config.yaml
d_model: 192
lr_head: 0.0069
warmup_steps: 200
schedule: "wsd"
Each number is 50 + 10 x the weight over its row's rms, rounded and kept within 0 to 99. Layers, rows and columns count from 0. The size before them is the row's rms in percent of the matrix's.

# layer 5 MLP gate, 384x192, rms 0.161, rows 124-148, columns 0-95
104:48 35 64 51 52 54 49 38 38 72 51 39 55 64 51 48 28 38 59 48 54 40 54 25 59 75 64 49 58 49 49 60 36 42 47 58 64 64 62 51 52 46 42 53 44 52 65 66 36 30 58 50 50 54 37 37 66 52 47 52 62 62 37 52 51 50 40 36 61 66 49 49 58 53 36 43 53 59 47 42 49 54 53 35 44 56 35 42 38 53 47 57 49 45 44 46
106:60 47 35 50 45 37 53 44 37 34 42 61 55 47 41 58 22 63 41 51 51 47 42 56 55 55 25 54 68 32 51 45 37 49 41 56 68 35 63 38 61 61 50 54 59 35 47 53 66 50 58 44 52 47 37 40 36 57 76 53 63 59 42 50 58 62 27 64 53 27 53 64 54 54 60 49 53 53 51 47 30 57 46 50 46 37 64 55 45 58 55 50 46 36 58 55
114:53 65 70 39 48 52 73 59 47 59 68 48 62 64 59 35 59 51 51 48 41 71 67 42 60 42 41 53 47 46 52 50 28 56 42 63 63 48 41 63 59 33 51 53 57 38 54 60 35 84 60 51 53 53 62 53 66 36 56 66 36 38 42 30 60 56 61 51 70 53 56 49 52 67 66 55 38 48 51 44 31 46 60 53 69 62 56 34 46 42 37 52 36 52 46 47
108:57 50 71 53 36 46 51 42 35 64 58 71 63 53 48 43 45 36 72 47 57 54 61 45 57 71 50 51 56 66 47 50 57 54 50 31 58 63 65 48 54 42 39 46 51 45 71 65 49 37 41 62 59 48 44 53 50 62 35 45 53 52 42 43 84 38 41 43 51 43 37 63 40 62 48 37 57 64 39 37 42 65 54 45 44 39 63 51 29 36 53 55 49 52 55 60
101:45 56 56 79 42 54 57 40 43 46 49 46 58 60 53 44 38 55 58 57 44 44 28 51 39 65 54 49 53 47 50 55 46 46 77 69 35 64 50 49 43 58 62 63 71 59 52 53 32 48 53 55 57 52 39 44 39 45 34 47 58 59 52 64 45 55 32 42 62 57 77 65 34 42 39 63 63 49 35 48 57 44 75 42 49 61 47 42 67 55 55 41 46 49 54 50
101:32 57 50 37 58 44 47 52 60 24 32 50 53 40 40 59 63 49 58 38 47 61 65 41 48 45 45 64 58 65 38 64 55 65 50 45 61 49 73 47 28 47 56 50 48 43 39 48 43 66 25 60 49 48 50 61 46 46 63 50 51 29 28 54 47 59 44 69 46 56 46 61 62 66 57 33 63 51 39 53 58 45 56 61 54 41 56 59 69 57 48 38 47 50 49 58
097:66 40 46 51 43 52 57 67 43 47 48 65 55 52 53 41 40 44 54 51 40 46 49 39 60 46 35 45 35 43 45 38 47 37 63 48 43 57 44 45 38 50 51 52 34 52 33 54 51 45 57 44 41 49 51 38 56 31 50 72 72 55 47 47 46 41 65 58 48 69 57 46 61 43 41 71 57 45 46 50 55 60 48 38 64 65 39 38 55 35 44 46 35 25 76 47
100:64 58 50 61 48 54 41 32 60 45 44 59 54 45 50 52 45 28 41 60 58 45 28 52 62 30 48 58 37 49 36 29 76 66 47 61 60 46 55 45 45 47 57 60 45 58 33 55 40 50 62 38 46 54 41 43 51 33 41 49 35 41 48 67 50 40 53 46 51 44 59 44 50 36 53 61 63 48 44 51 42 61 55 69 53 44 53 59 55 55 66 47 56 38 32 49
102:63 56 41 43 58 57 30 61 48 46 53 43 60 54 46 50 51 50 65 53 41 61 49 52 53 55 54 54 43 46 45 49 52 58 66 39 35 63 54 40 45 63 58 59 56 38 59 43 64 41 57 52 54 44 37 74 54 60 37 46 53 52 57 50 52 36 40 60 65 49 57 49 51 36 51 67 53 61 48 47 58 45 50 71 41 72 63 70 47 42 54 54 49 45 54 28
093:52 53 45 31 56 55 52 43 62 50 48 42 54 46 52 44 46 43 45 73 46 70 54 38 55 44 56 52 41 35 65 53 45 50 48 44 49 50 45 49 52 57 33 53 58 44 58 33 49 44 50 67 65 43 42 43 35 39 31 43 67 50 48 44 54 46 46 47 45 64 59 37 54 44 36 27 65 43 58 32 34 46 39 43 55 43 42 52 51 45 50 47 66 42 71 76
103:73 55 49 39 70 25 64 47 49 53 58 67 53 63 58 46 45 49 47 59 81 55 46 44 62 42 45 57 52 50 54 62 49 53 44 63 49 54 60 44 65 44 43 61 42 56 58 47 38 43 48 42 61 49 68 43 20 63 34 57 58 48 59 25 56 50 62 50 29 49 57 59 52 39 69 50 47 59 62 57 37 54 52 47 36 48 47 53 64 44 54 41 42 55 60 50
098:34 44 43 70 35 45 41 48 60 34 60 49 53 69 71 50 39 43 34 61 62 49 52 47 49 50 59 39 25 42 57 42 43 57 51 54 51 64 36 36 60 44 41 49 57 42 43 48 48 47 41 66 31 47 45 55 54 68 51 48 51 68 37 39 53 38 66 40 54 51 44 49 49 56 49 80 75 52 52 38 58 50 65 50 32 54 53 45 67 55 40 43 53 60 54 43
102:55 61 56 50 39 69 52 36 49 64 69 66 44 65 62 36 62 36 55 38 43 46 56 30 57 54 59 45 47 53 63 44 51 38 60 41 48 34 52 42 60 61 64 69 49 50 31 52 54 47 59 50 46 41 65 60 41 49 32 46 68 51 46 47 42 55 58 63 55 60 44 59 29 60 62 53 41 58 49 56 43 62 40 53 55 48 53 39 52 48 35 50 73 51 50 45
094:47 51 37 48 60 50 72 50 38 35 49 61 42 50 47 61 60 54 47 59 66 55 47 59 55 37 45 44 64 06 54 48 67 54 59 40 55 61 62 51 48 32 60 37 42 56 57 48 52 52 65 42 57 55 62 48 47 53 42 56 49 56 53 70 51 48 48 80 45 53 43 44 39 46 43 40 51 67 44 51 42 65 44 63 37 53 43 57 36 39 60 48 62 42 55 55
101:61 65 63 63 54 45 47 44 41 42 59 28 52 56 71 71 45 55 50 52 42 43 52 36 44 57 46 46 48 52 60 45 43 51 52 67 52 49 48 47 54 49 29 50 35 34 58 56 48 38 55 67 39 57 51 41 36 58 70 75 57 47 54 52 51 50 55 44 57 43 51 59 56 34 52 66 47 58 51 46 49 47 45 49 57 53 69 49 54 38 48 37 31 46 49 35
093:55 58 43 50 34 70 60 52 46 60 62 40 39 34 48 34 34 54 59 47 51 42 29 44 51 48 48 54 31 71 29 53 60 50 46 51 48 83 54 38 45 53 19 39 59 50 41 51 48 57 37 62 51 48 37 62 53 49 31 64 46 64 58 52 41 53 46 53 65 50 42 61 54 63 38 42 36 59 41 60 61 60 47 50 52 42 51 50 50 40 62 56 59 46 54 60
101:51 38 38 31 64 38 50 48 64 59 48 46 58 60 58 48 55 46 46 66 60 51 49 56 35 59 45 61 35 46 39 57 37 33 45 56 56 66 43 41 45 60 61 40 59 64 49 49 32 46 59 54 24 64 37 45 58 53 44 66 44 53 43 44 46 43 45 42 48 29 56 51 51 47 49 54 47 53 66 39 34 46 54 43 50 57 27 52 62 52 51 46 55 52 54 56
104:60 44 57 62 47 52 56 58 61 44 46 75 63 53 56 51 37 58 43 55 36 62 51 37 40 51 60 49 52 27 54 69 55 31 68 50 47 39 44 49 62 55 41 62 35 40 53 43 54 52 53 54 41 55 29 42 33 45 49 40 59 50 53 37 69 46 49 42 54 52 34 46 48 27 45 52 38 43 47 79 47 64 58 37 59 62 46 47 53 60 48 43 74 49 63 57
106:64 50 47 49 41 39 56 48 51 38 48 49 46 58 50 67 31 38 61 37 49 54 47 49 39 45 43 53 50 45 60 50 50 62 56 54 49 60 58 62 61 55 46 46 42 36 50 46 57 36 67 57 59 47 51 62 25 40 53 39 40 39 64 41 56 39 75 53 58 38 34 48 61 56 45 58 52 38 47 40 62 53 74 66 50 31 53 44 48 54 41 50 55 41 54 36
093:64 69 66 72 45 40 55 59 47 52 61 65 56 46 50 46 54 42 73 78 54 46 47 61 52 60 44 66 60 44 52 47 58 48 51 65 46 37 81 49 46 55 66 73 46 61 56 59 59 62 57 42 45 49 39 26 49 55 31 46 49 70 57 47 65 48 53 40 62 59 46 50 46 66 49 64 52 41 34 50 68 60 65 22 59 54 47 40 38 63 42 45 42 44 48 51
094:54 51 43 43 38 51 41 61 44 44 51 39 40 47 45 41 52 42 39 40 72 68 46 54 65 54 74 54 50 70 71 60 53 52 38 60 36 63 47 53 28 53 58 36 42 47 35 66 50 52 68 37 40 41 49 40 60 44 38 62 45 42 53 51 52 67 41 48 54 48 53 50 59 50 64 49 64 61 69 56 54 54 35 36 45 63 48 47 73 47 39 40 45 50 48 38
099:41 54 43 43 45 36 49 49 40 47 58 52 32 47 67 47 67 59 51 32 44 60 66 56 53 49 52 63 44 54 54 44 52 43 48 44 47 45 48 48 51 68 49 60 53 43 85 71 46 47 57 47 48 35 40 54 47 41 31 51 55 44 35 47 59 60 63 50 57 36 60 47 47 36 50 49 37 50 56 53 59 59 40 40 54 29 40 53 65 59 53 38 58 58 26 58
101:58 61 52 33 70 56 53 48 61 49 65 72 35 39 60 47 45 50 62 39 53 68 53 48 79 43 24 67 47 54 49 51 55 50 52 53 56 35 34 51 40 43 54 57 49 42 56 57 44 56 60 55 42 47 52 63 59 54 53 66 49 60 64 56 72 45 51 65 26 35 53 70 46 29 61 49 64 59 46 53 60 49 67 32 63 51 46 45 66 59 44 44 48 41 51 36
106:49 48 55 53 58 43 68 56 50 44 40 36 61 61 62 50 36 48 65 44 44 64 49 40 40 44 48 54 43 43 45 45 39 36 50 47 48 48 65 60 30 68 33 47 52 52 66 65 47 33 22 49 57 37 59 48 53 59 38 41 49 43 43 50 64 52 35 55 50 47 42 44 57 52 67 61 44 52 38 53 58 57 40 34 38 33 43 59 50 56 46 49 43 54 39 51
096:39 55 45 53 43 50 28 48 47 58 49 51 60 63 62 38 51 61 46 48 46 49 72 51 54 44 53 51 49 47 30 51 48 43 65 66 58 40 47 51 49 35 59 35 63 53 38 37 58 41 27 36 37 56 84 33 44 42 54 65 46 44 36 51 52 41 49 53 54 50 64 34 59 48 67 65 50 47 52 63 51 38 50 58 38 47 65 43 73 65 31 48 28 43 48 58
# layer 5 MLP up, 384x192, rms 0.162, rows 124-147, columns 0-95
101:58 61 56 32 42 37 33 30 53 53 46 63 70 51 49 65 29 49 65 54 46 64 43 45 41 35 49 50 70 52 49 63 45 64 33 53 37 49 46 42 51 44 55 41 66 47 43 59 45 54 59 33 47 41 69 59 61 37 46 37 50 46 55 56 43 48 57 52 26 48 62 36 43 41 56 67 60 40 47 40 54 45 52 49 39 44 64 48 39 51 33 52 44 42 49 47
097:57 49 51 46 49 47 59 58 49 48 65 54 38 52 66 60 50 65 48 40 35 43 51 50 62 52 34 41 31 64 37 31 51 58 51 52 53 44 63 51 71 61 56 51 55 35 52 25 51 50 33 59 47 58 61 49 59 52 44 30 35 59 53 61 36 57 56 59 46 53 40 42 38 29 74 55 47 54 45 60 64 51 36 50 45 48 29 61 51 51 54 51 47 61 29 45
108:59 59 63 47 35 62 68 52 44 61 50 56 53 63 61 50 58 48 48 51 54 59 69 44 57 57 52 53 53 52 62 68 35 30 48 51 52 47 43 43 51 48 32 48 51 35 58 55 47 49 46 32 36 37 50 48 48 54 47 65 55 26 50 58 61 55 55 46 42 51 42 24 48 39 71 73 58 57 43 50 52 58 53 49 56 44 34 48 55 63 55 74 63 51 35 53
111:53 53 31 55 44 43 53 53 61 51 32 46 46 46 35 54 55 44 51 57 56 40 48 48 51 49 47 55 55 52 51 44 53 43 73 57 38 59 44 40 45 48 48 53 52 39 56 45 59 53 42 53 45 66 52 56 48 51 70 68 53 42 58 52 24 43 54 55 69 58 45 58 74 52 50 51 37 72 51 65 23 49 42 42 46 50 34 47 62 59 56 56 61 67 39 50
100:58 46 23 35 51 59 54 58 43 57 46 52 55 50 49 50 46 34 31 39 46 48 58 63 59 51 45 40 45 45 52 61 49 38 39 41 56 48 54 40 63 52 42 39 51 44 47 62 56 53 48 51 59 33 49 43 48 59 57 32 56 47 56 32 68 49 49 48 58 36 56 44 49 57 56 30 49 45 44 48 41 45 64 30 46 29 40 53 27 39 44 48 51 36 46 49
093:65 60 42 36 47 48 53 60 56 46 47 38 56 63 69 28 55 51 56 44 57 57 54 48 44 69 63 49 65 61 66 64 54 47 61 59 62 33 58 56 49 38 59 56 29 50 29 68 58 43 47 68 37 57 47 63 49 51 35 50 69 67 64 64 51 48 55 47 57 44 50 48 45 50 66 61 54 41 64 51 59 61 60 50 44 39 52 37 41 45 36 59 46 40 60 48
102:38 47 69 54 45 43 56 43 59 42 48 63 41 49 45 58 54 48 65 50 54 51 55 59 51 47 70 42 41 61 40 64 50 53 55 36 57 55 65 45 54 49 44 59 49 74 56 41 46 43 30 62 47 46 47 50 53 43 52 53 43 51 54 47 48 38 50 56 42 68 30 62 57 51 39 34 44 47 43 38 55 58 39 34 54 44 43 53 63 67 47 47 73 58 26 72
099:35 38 53 57 46 42 29 59 30 59 50 45 53 43 38 59 64 54 56 38 58 41 42 61 51 65 36 34 47 52 56 52 47 44 55 49 56 57 50 68 53 48 76 48 54 56 51 45 57 51 42 39 54 73 50 58 45 69 56 61 44 55 40 50 47 43 51 54 49 53 50 42 51 38 49 55 51 60 35 44 39 42 61 49 38 62 54 65 72 43 61 62 47 49 47 51
102:46 35 38 36 53 36 46 58 59 58 36 61 49 41 44 40 59 30 48 41 55 52 33 50 33 37 55 46 54 58 33 46 58 53 43 51 50 38 39 59 32 50 61 55 50 43 62 61 57 41 35 61 58 46 63 38 58 58 52 49 37 56 48 50 54 66 39 62 49 56 76 45 47 45 45 59 53 38 51 48 51 39 54 47 42 60 43 34 32 71 55 50 56 29 52 37
098:57 45 53 38 30 52 64 63 43 60 32 56 65 51 45 52 55 43 54 66 46 50 52 45 41 38 68 48 43 48 80 55 61 50 56 51 55 41 46 49 45 56 50 60 51 55 45 49 80 64 56 44 44 34 47 41 40 54 60 51 51 35 47 64 28 53 62 45 57 50 39 34 57 61 45 59 41 41 42 55 49 37 37 55 37 55 67 36 64 44 70 60 58 57 62 62
105:43 56 45 49 52 54 63 41 47 43 50 56 42 32 60 50 60 56 74 27 53 62 58 23 42 55 54 32 48 45 45 37 59 52 49 48 36 48 55 44 38 50 41 58 29 35 51 49 33 48 36 38 41 47 42 51 48 38 66 57 35 33 47 64 48 46 44 37 57 48 61 35 59 53 65 41 50 46 45 66 48 47 57 47 49 55 47 32 57 49 46 40 54 60 48 43
103:53 47 52 69 29 50 53 49 33 51 63 46 39 65 52 40 50 45 61 41 39 40 58 30 48 57 63 55 60 48 44 52 41 55 49 49 47 55 67 49 72 47 31 42 52 51 58 49 42 54 29 61 73 54 39 57 46 39 27 62 42 45 43 34 40 50 62 49 38 61 50 57 48 59 70 44 40 46 42 62 65 49 51 39 45 55 53 52 58 42 51 59 47 61 60 48
105:42 36 57 52 47 57 39 38 48 59 56 51 47 61 54 33 31 42 55 52 36 42 72 36 52 59 32 56 42 58 56 40 40 53 44 46 58 53 43 69 48 50 39 59 42 39 60 31 71 43 36 42 60 56 56 51 68 46 43 38 57 65 43 46 63 61 54 49 42 52 48 61 48 59 53 37 52 51 55 47 44 36 27 57 39 51 66 59 58 50 45 64 41 57 49 44
092:43 58 46 60 35 64 34 41 57 36 57 41 52 62 42 44 44 59 49 45 49 63 56 34 57 48 58 56 57 48 50 50 58 48 57 43 52 47 52 41 42 43 50 48 36 31 39 58 59 42 34 41 54 55 37 22 42 45 51 40 51 44 49 72 53 73 37 48 39 62 53 53 53 47 43 45 49 36 77 61 61 44 51 33 53 43 55 40 65 50 58 40 72 53 49 41
100:50 38 46 61 55 36 48 61 43 46 48 49 66 49 27 76 48 56 44 45 35 49 48 51 55 44 54 59 39 25 37 55 58 52 35 42 52 39 31 46 38 50 40 46 31 51 45 48 47 57 49 53 56 38 53 40 35 54 53 61 69 75 42 47 40 41 44 44 48 49 49 31 65 55 30 54 60 49 65 43 45 69 32 51 29 26 53 51 61 39 46 51 53 49 53 36
101:55 53 54 38 53 61 36 49 29 37 66 56 49 49 59 62 37 63 39 42 54 57 57 40 47 39 47 45 38 52 58 50 31 52 49 47 50 42 35 56 63 35 52 48 46 69 62 46 34 44 50 67 51 40 57 53 43 60 42 59 50 46 49 47 34 33 61 69 32 61 56 46 64 38 40 44 33 69 47 61 50 42 61 76 53 51 55 47 37 45 34 58 55 47 42 57
099:67 62 38 44 46 25 52 58 52 61 30 53 57 39 43 62 47 60 53 45 50 54 69 31 44 40 56 58 23 42 50 54 16 51 52 52 44 48 51 37 50 40 42 51 62 53 48 55 37 64 47 66 48 46 52 57 46 45 42 53 26 52 57 43 26 60 60 58 65 40 51 41 37 53 35 53 57 63 40 52 48 55 38 38 49 41 49 68 54 41 45 40 48 47 42 58
105:49 49 67 48 55 59 60 46 53 49 59 38 47 48 48 32 63 59 47 50 38 45 50 50 70 41 64 73 52 59 53 53 45 43 55 48 46 44 70 48 44 30 47 53 50 44 47 57 56 47 51 46 39 44 76 46 57 54 69 38 38 68 63 46 55 66 53 49 71 67 62 49 69 33 53 54 58 46 51 49 72 52 41 43 50 50 54 46 73 52 41 39 63 50 45 50
105:64 43 58 43 50 40 38 48 61 59 55 67 57 61 36 53 56 49 53 51 54 29 45 38 63 40 51 37 55 47 47 43 67 58 54 73 63 44 38 58 55 48 29 48 31 13 60 36 45 47 51 54 41 47 64 57 50 57 49 36 34 59 47 44 54 53 48 51 51 49 51 51 34 41 71 57 68 48 44 54 63 54 19 41 48 41 64 59 67 60 43 45 39 52 30 36
100:55 56 53 54 64 49 60 47 49 43 59 42 39 47 60 48 61 48 59 52 65 32 54 60 45 45 36 55 50 48 52 46 41 66 55 36 47 56 63 48 55 41 46 46 67 65 39 50 72 45 55 55 54 44 64 59 50 36 43 57 28 44 44 49 39 56 44 43 60 56 55 65 50 37 46 45 55 46 52 38 52 57 51 61 62 62 51 59 39 50 41 68 46 49 30 53
106:41 47 53 53 50 54 59 51 53 54 48 47 45 44 53 43 45 67 40 67 61 45 32 63 60 55 45 52 42 53 67 70 57 54 45 54 26 62 42 56 46 57 56 39 50 60 67 61 51 61 59 61 58 38 42 70 53 46 41 51 32 49 57 60 57 54 60 50 72 48 56 41 29 44 53 24 36 39 53 39 47 41 47 39 55 53 53 40 36 65 46 31 39 27 55 40
093:40 50 48 62 48 42 64 57 47 55 63 62 45 61 52 64 44 47 44 66 60 61 45 45 43 52 50 53 52 57 54 38 56 51 63 63 38 57 60 49 67 43 44 56 52 65 33 51 70 73 56 68 61 54 78 46 48 46 49 44 46 48 32 51 55 41 49 40 54 48 62 44 38 30 66 63 41 62 37 42 41 47 55 40 36 49 44 54 57 41 45 48 46 48 63 33
102:54 49 52 60 43 69 53 59 57 41 40 47 47 59 51 39 47 53 41 50 45 50 50 41 54 63 42 52 62 46 57 27 44 52 34 44 56 45 47 43 58 53 41 37 38 64 48 57 38 23 50 43 45 58 69 69 44 43 68 57 51 58 55 49 73 52 41 48 51 53 56 32 56 37 58 53 43 45 68 47 64 57 64 58 50 74 55 62 54 37 28 59 62 41 52 58
106:46 64 62 54 47 41 63 43 42 36 43 43 36 43 58 52 54 50 48 53 75 54 37 43 35 43 45 43 38 63 38 69 51 57 62 51 45 42 68 55 39 48 53 25 46 70 44 62 27 32 53 40 55 49 41 48 65 53 54 57 42 64 46 48 30 41 42 46 50 60 44 66 39 55 45 71 47 47 57 61 35 35 64 48 28 52 36 58 44 65 40 32 62 65 52 37
# layer 5 MLP down (transposed), 384x192, rms 0.148, rows 124-147, columns 0-95
105:49 51 44 46 61 52 37 58 35 49 65 47 45 41 55 61 58 59 49 58 46 47 58 50 48 28 54 42 51 46 62 48 51 53 41 46 60 46 50 59 42 57 43 31 40 43 54 35 53 46 24 52 62 48 64 38 57 61 49 56 51 69 66 60 55 49 46 43 50 56 33 45 50 58 58 47 47 64 60 73 48 50 35 44 47 55 45 47 55 49 40 56 46 43 57 46
107:42 44 57 62 61 61 42 40 63 36 48 66 39 50 40 42 56 42 48 55 49 54 45 44 70 36 45 48 61 58 57 48 49 45 42 54 43 64 51 84 44 54 56 31 38 50 40 50 56 47 50 38 42 58 57 68 59 57 56 48 43 53 60 72 46 51 25 40 48 50 46 57 52 38 45 74 40 53 46 55 73 52 45 40 57 59 63 73 53 50 35 53 48 53 55 43
112:46 45 60 65 40 40 29 43 40 43 54 47 50 40 48 62 67 61 50 46 55 56 50 51 35 58 44 55 58 28 73 48 47 45 61 34 37 48 42 57 22 52 40 58 49 57 28 65 43 59 54 43 51 43 65 52 43 31 43 61 53 46 48 62 44 44 54 34 48 36 45 66 48 59 39 51 54 40 58 63 47 54 48 51 46 61 66 55 52 44 51 48 60 54 54 55
100:50 42 68 49 33 40 65 72 56 32 39 34 46 55 44 56 48 53 51 56 31 52 54 68 43 59 58 44 54 50 52 56 41 53 56 58 58 44 55 47 51 39 57 53 50 38 34 50 57 56 44 46 33 68 34 54 45 49 63 59 54 26 55 43 52 48 52 61 50 56 53 51 60 63 65 54 50 40 56 44 55 32 57 50 53 62 55 45 60 43 53 42 54 38 43 47
103:32 49 48 44 40 45 52 36 52 32 60 52 41 39 50 50 46 60 32 66 53 53 56 32 44 39 47 44 52 41 34 61 60 49 54 41 57 52 32 55 25 43 45 44 54 52 53 44 64 43 43 61 41 47 51 47 55 65 62 51 40 52 51 52 38 49 33 40 46 36 49 48 42 32 45 44 56 70 55 39 47 58 48 76 41 42 50 29 62 46 53 45 57 48 49 39
096:59 44 37 42 50 40 58 44 49 54 33 47 28 42 51 41 37 52 56 60 53 54 47 52 51 54 45 59 53 39 48 50 64 68 60 50 43 48 32 51 49 53 57 57 54 37 74 40 47 66 41 72 48 34 47 52 51 53 50 67 34 47 50 57 35 40 48 57 45 52 53 60 45 34 46 57 41 38 36 53 56 46 44 44 58 49 73 45 55 33 46 67 47 69 46 41
093:41 50 35 66 67 50 57 47 56 65 58 44 41 62 48 48 50 41 57 41 59 57 57 49 44 64 28 53 51 62 46 63 45 40 57 55 42 61 62 56 24 31 44 56 49 44 44 61 34 46 34 61 48 70 47 61 62 46 47 39 59 60 44 53 50 41 49 40 64 44 52 60 49 45 60 56 44 55 40 45 44 55 49 57 49 58 29 45 51 68 40 38 38 60 49 51
100:65 42 44 53 51 41 52 53 37 57 51 76 42 40 52 41 53 46 43 54 45 55 43 44 54 30 54 61 39 41 65 39 45 58 45 45 71 40 64 36 52 62 47 44 51 42 58 51 42 72 51 44 52 41 54 52 47 50 68 60 39 46 35 64 54 69 71 33 47 48 56 50 48 45 37 58 53 32 44 63 44 56 34 41 57 52 68 30 39 59 38 54 40 63 56 65
105:50 31 49 58 48 39 69 67 61 59 37 47 53 40 62 55 68 49 50 47 55 42 59 33 49 25 55 48 34 46 46 50 58 64 51 68 58 46 41 47 41 47 54 34 72 63 46 35 46 51 64 42 53 60 40 47 69 38 48 46 33 58 47 41 43 56 57 49 48 57 47 46 44 65 44 59 53 58 50 48 44 45 47 36 56 42 45 49 61 39 65 53 57 63 56 46
097:45 52 47 40 39 51 48 55 40 49 47 55 40 57 64 44 50 50 62 47 58 60 42 73 49 52 33 58 35 57 31 55 54 60 56 60 61 55 70 57 49 67 53 57 49 56 47 53 35 48 47 52 39 58 48 42 42 52 58 57 53 59 49 40 33 55 28 59 63 46 48 45 51 50 56 53 54 50 61 58 51 45 55 52 78 64 56 53 45 47 59 31 45 67 43 52
106:41 56 53 54 45 45 47 42 38 53 60 45 42 43 53 56 48 53 44 38 50 59 50 55 66 54 78 52 52 45 66 68 57 56 41 47 61 61 45 48 58 56 63 41 53 51 52 62 62 46 58 51 43 48 80 46 59 76 58 52 44 34 63 51 50 42 42 42 48 62 47 58 61 59 46 53 37 35 41 52 54 40 40 60 46 68 57 43 50 64 40 50 63 49 59 64
096:61 48 51 56 54 55 53 43 42 54 62 32 46 38 54 55 44 49 41 46 62 38 65 35 60 64 41 46 49 63 40 60 49 61 35 53 32 43 40 43 35 45 60 67 57 38 56 60 53 65 68 54 53 52 50 61 65 50 49 43 51 56 39 39 54 45 39 45 66 48 41 58 35 50 53 44 44 31 52 48 51 45 39 31 49 62 57 48 35 58 41 29 46 67 40 40
105:57 46 48 55 51 38 56 49 60 45 54 50 60 43 73 51 53 58 44 49 64 40 60 58 39 78 54 61 56 50 38 57 51 41 61 54 47 50 51 39 68 47 64 50 58 77 54 57 57 38 47 49 57 38 34 56 46 54 61 48 51 34 58 72 51 39 48 48 40 62 41 65 36 48 61 49 57 41 49 66 36 57 48 67 47 41 54 60 72 46 54 49 50 39 63 65
092:60 42 50 54 51 54 51 47 66 52 58 57 51 22 52 44 50 31 47 38 63 42 49 59 47 65 47 40 43 66 44 37 48 66 34 46 60 61 59 34 53 64 65 65 64 44 80 41 55 39 48 60 45 50 30 46 67 55 42 49 47 42 39 45 43 54 37 45 49 36 55 43 73 55 53 62 42 46 63 45 53 45 58 51 36 53 54 50 28 63 40 42 55 46 46 49
106:52 56 57 47 41 45 40 53 55 52 39 49 50 53 62 48 47 63 39 55 69 60 47 48 40 43 45 50 43 49 76 34 51 52 46 57 48 46 33 42 69 59 48 62 68 62 64 51 46 39 42 41 41 50 60 61 47 36 50 40 55 60 36 38 48 54 36 47 62 56 35 65 55 69 45 60 71 59 50 29 48 61 45 58 55 47 63 59 45 69 55 58 57 38 47 46
096:48 43 57 52 54 49 52 50 41 54 57 26 38 53 43 35 53 50 44 61 51 36 40 24 37 49 43 34 66 56 21 46 42 44 66 43 35 48 47 38 49 51 68 39 57 52 49 41 64 41 52 50 72 43 37 48 49 28 47 52 64 65 28 37 58 61 56 42 63 47 49 59 57 56 57 51 53 53 60 32 44 48 59 55 63 56 36 43 51 36 35 35 52 31 49 39
100:50 50 47 51 60 54 60 58 42 52 62 43 54 38 56 49 54 45 49 40 46 52 59 55 62 64 56 45 46 54 52 30 49 30 44 32 70 55 41 51 48 44 72 57 33 43 33 59 56 37 47 42 64 49 62 46 41 46 59 61 52 35 34 65 29 34 56 41 50 41 33 62 69 63 64 46 32 39 75 43 59 70 46 45 47 30 53 56 59 63 47 62 37 45 46 46
107:54 37 53 68 50 41 45 63 57 49 40 44 50 49 42 31 48 56 57 51 45 55 40 72 65 40 60 36 55 67 40 61 40 51 42 36 71 42 47 39 58 39 47 62 67 53 73 51 47 51 43 69 29 49 45 48 49 40 42 70 47 30 44 50 43 45 68 38 41 42 31 50 61 59 55 41 39 61 45 57 36 53 38 42 42 49 52 40 24 48 45 46 35 53 40 50
103:45 44 46 59 49 54 44 60 41 50 41 72 50 36 53 42 58 64 61 46 59 56 45 55 47 51 44 37 51 64 49 40 53 46 53 43 38 43 45 59 35 58 59 62 61 54 64 65 51 51 55 29 51 37 22 57 46 51 53 60 45 59 39 52 58 76 57 68 60 70 43 60 62 50 61 42 42 34 51 51 57 36 59 45 48 58 50 51 51 56 48 38 53 62 62 54
101:48 33 46 47 44 58 52 69 29 35 51 53 37 59 62 67 48 51 43 53 42 45 30 49 51 36 46 51 64 59 54 52 35 40 48 49 51 50 47 31 56 43 40 48 38 64 44 39 46 40 59 46 71 41 35 50 54 57 47 36 49 44 34 56 55 47 62 58 40 39 45 38 68 34 63 35 56 41 45 50 60 63 46 44 48 62 48 37 56 51 47 36 46 48 55 48
082:58 54 58 49 65 46 58 52 40 38 39 35 66 54 43 63 63 59 52 50 49 57 54 23 48 48 56 43 45 45 34 44 40 47 59 36 55 53 50 37 53 40 50 56 59 48 45 38 62 28 60 51 52 49 50 42 43 44 45 49 48 41 25 46 57 45 39 50 50 46 45 64 56 68 47 44 69 52 44 78 38 35 40 48 48 47 60 55 55 54 36 45 74 58 47 41
100:55 47 70 35 61 53 46 53 44 52 58 57 40 58 53 35 41 52 43 73 40 42 37 47 47 42 70 40 49 43 63 55 44 53 61 48 50 54 41 30 48 45 46 54 45 70 54 72 59 47 58 45 60 49 47 38 50 62 62 40 48 50 40 44 52 55 40 50 39 43 61 48 45 46 49 72 55 65 44 59 54 56 51 35 37 55 32 71 57 34 42 39 63 46 64 42
101:53 48 48 44 41 45 42 51 61 66 49 59 56 47 46 58 48 44 29 73 23 36 45 34 45 63 58 71 64 59 60 42 35 46 61 55 41 53 37 45 62 39 42 38 50 67 51 42 59 44 51 66 49 70 65 54 59 54 63 49 47 44 52 41 51 42 50 50 41 44 40 46 58 42 61 52 49 57 61 36 50 53 60 68 45 49 44 52 39 38 63 52 43 62 40 49
107:38 50 67 56 63 56 48 51 50 51 48 48 49 39 48 60 47 60 38 80 42 51 40 45 41 51 36 30 44 61 26 51 53 58 41 46 44 40 50 40 49 55 42 50 55 52 56 60 54 42 53 51 69 40 41 42 47 55 37 63 48 45 58 57 49 42 52 47 54 71 49 49 38 59 49 68 59 43 78 46 57 53 57 47 64 66 50 22 45 58 56 65 48 43 54 50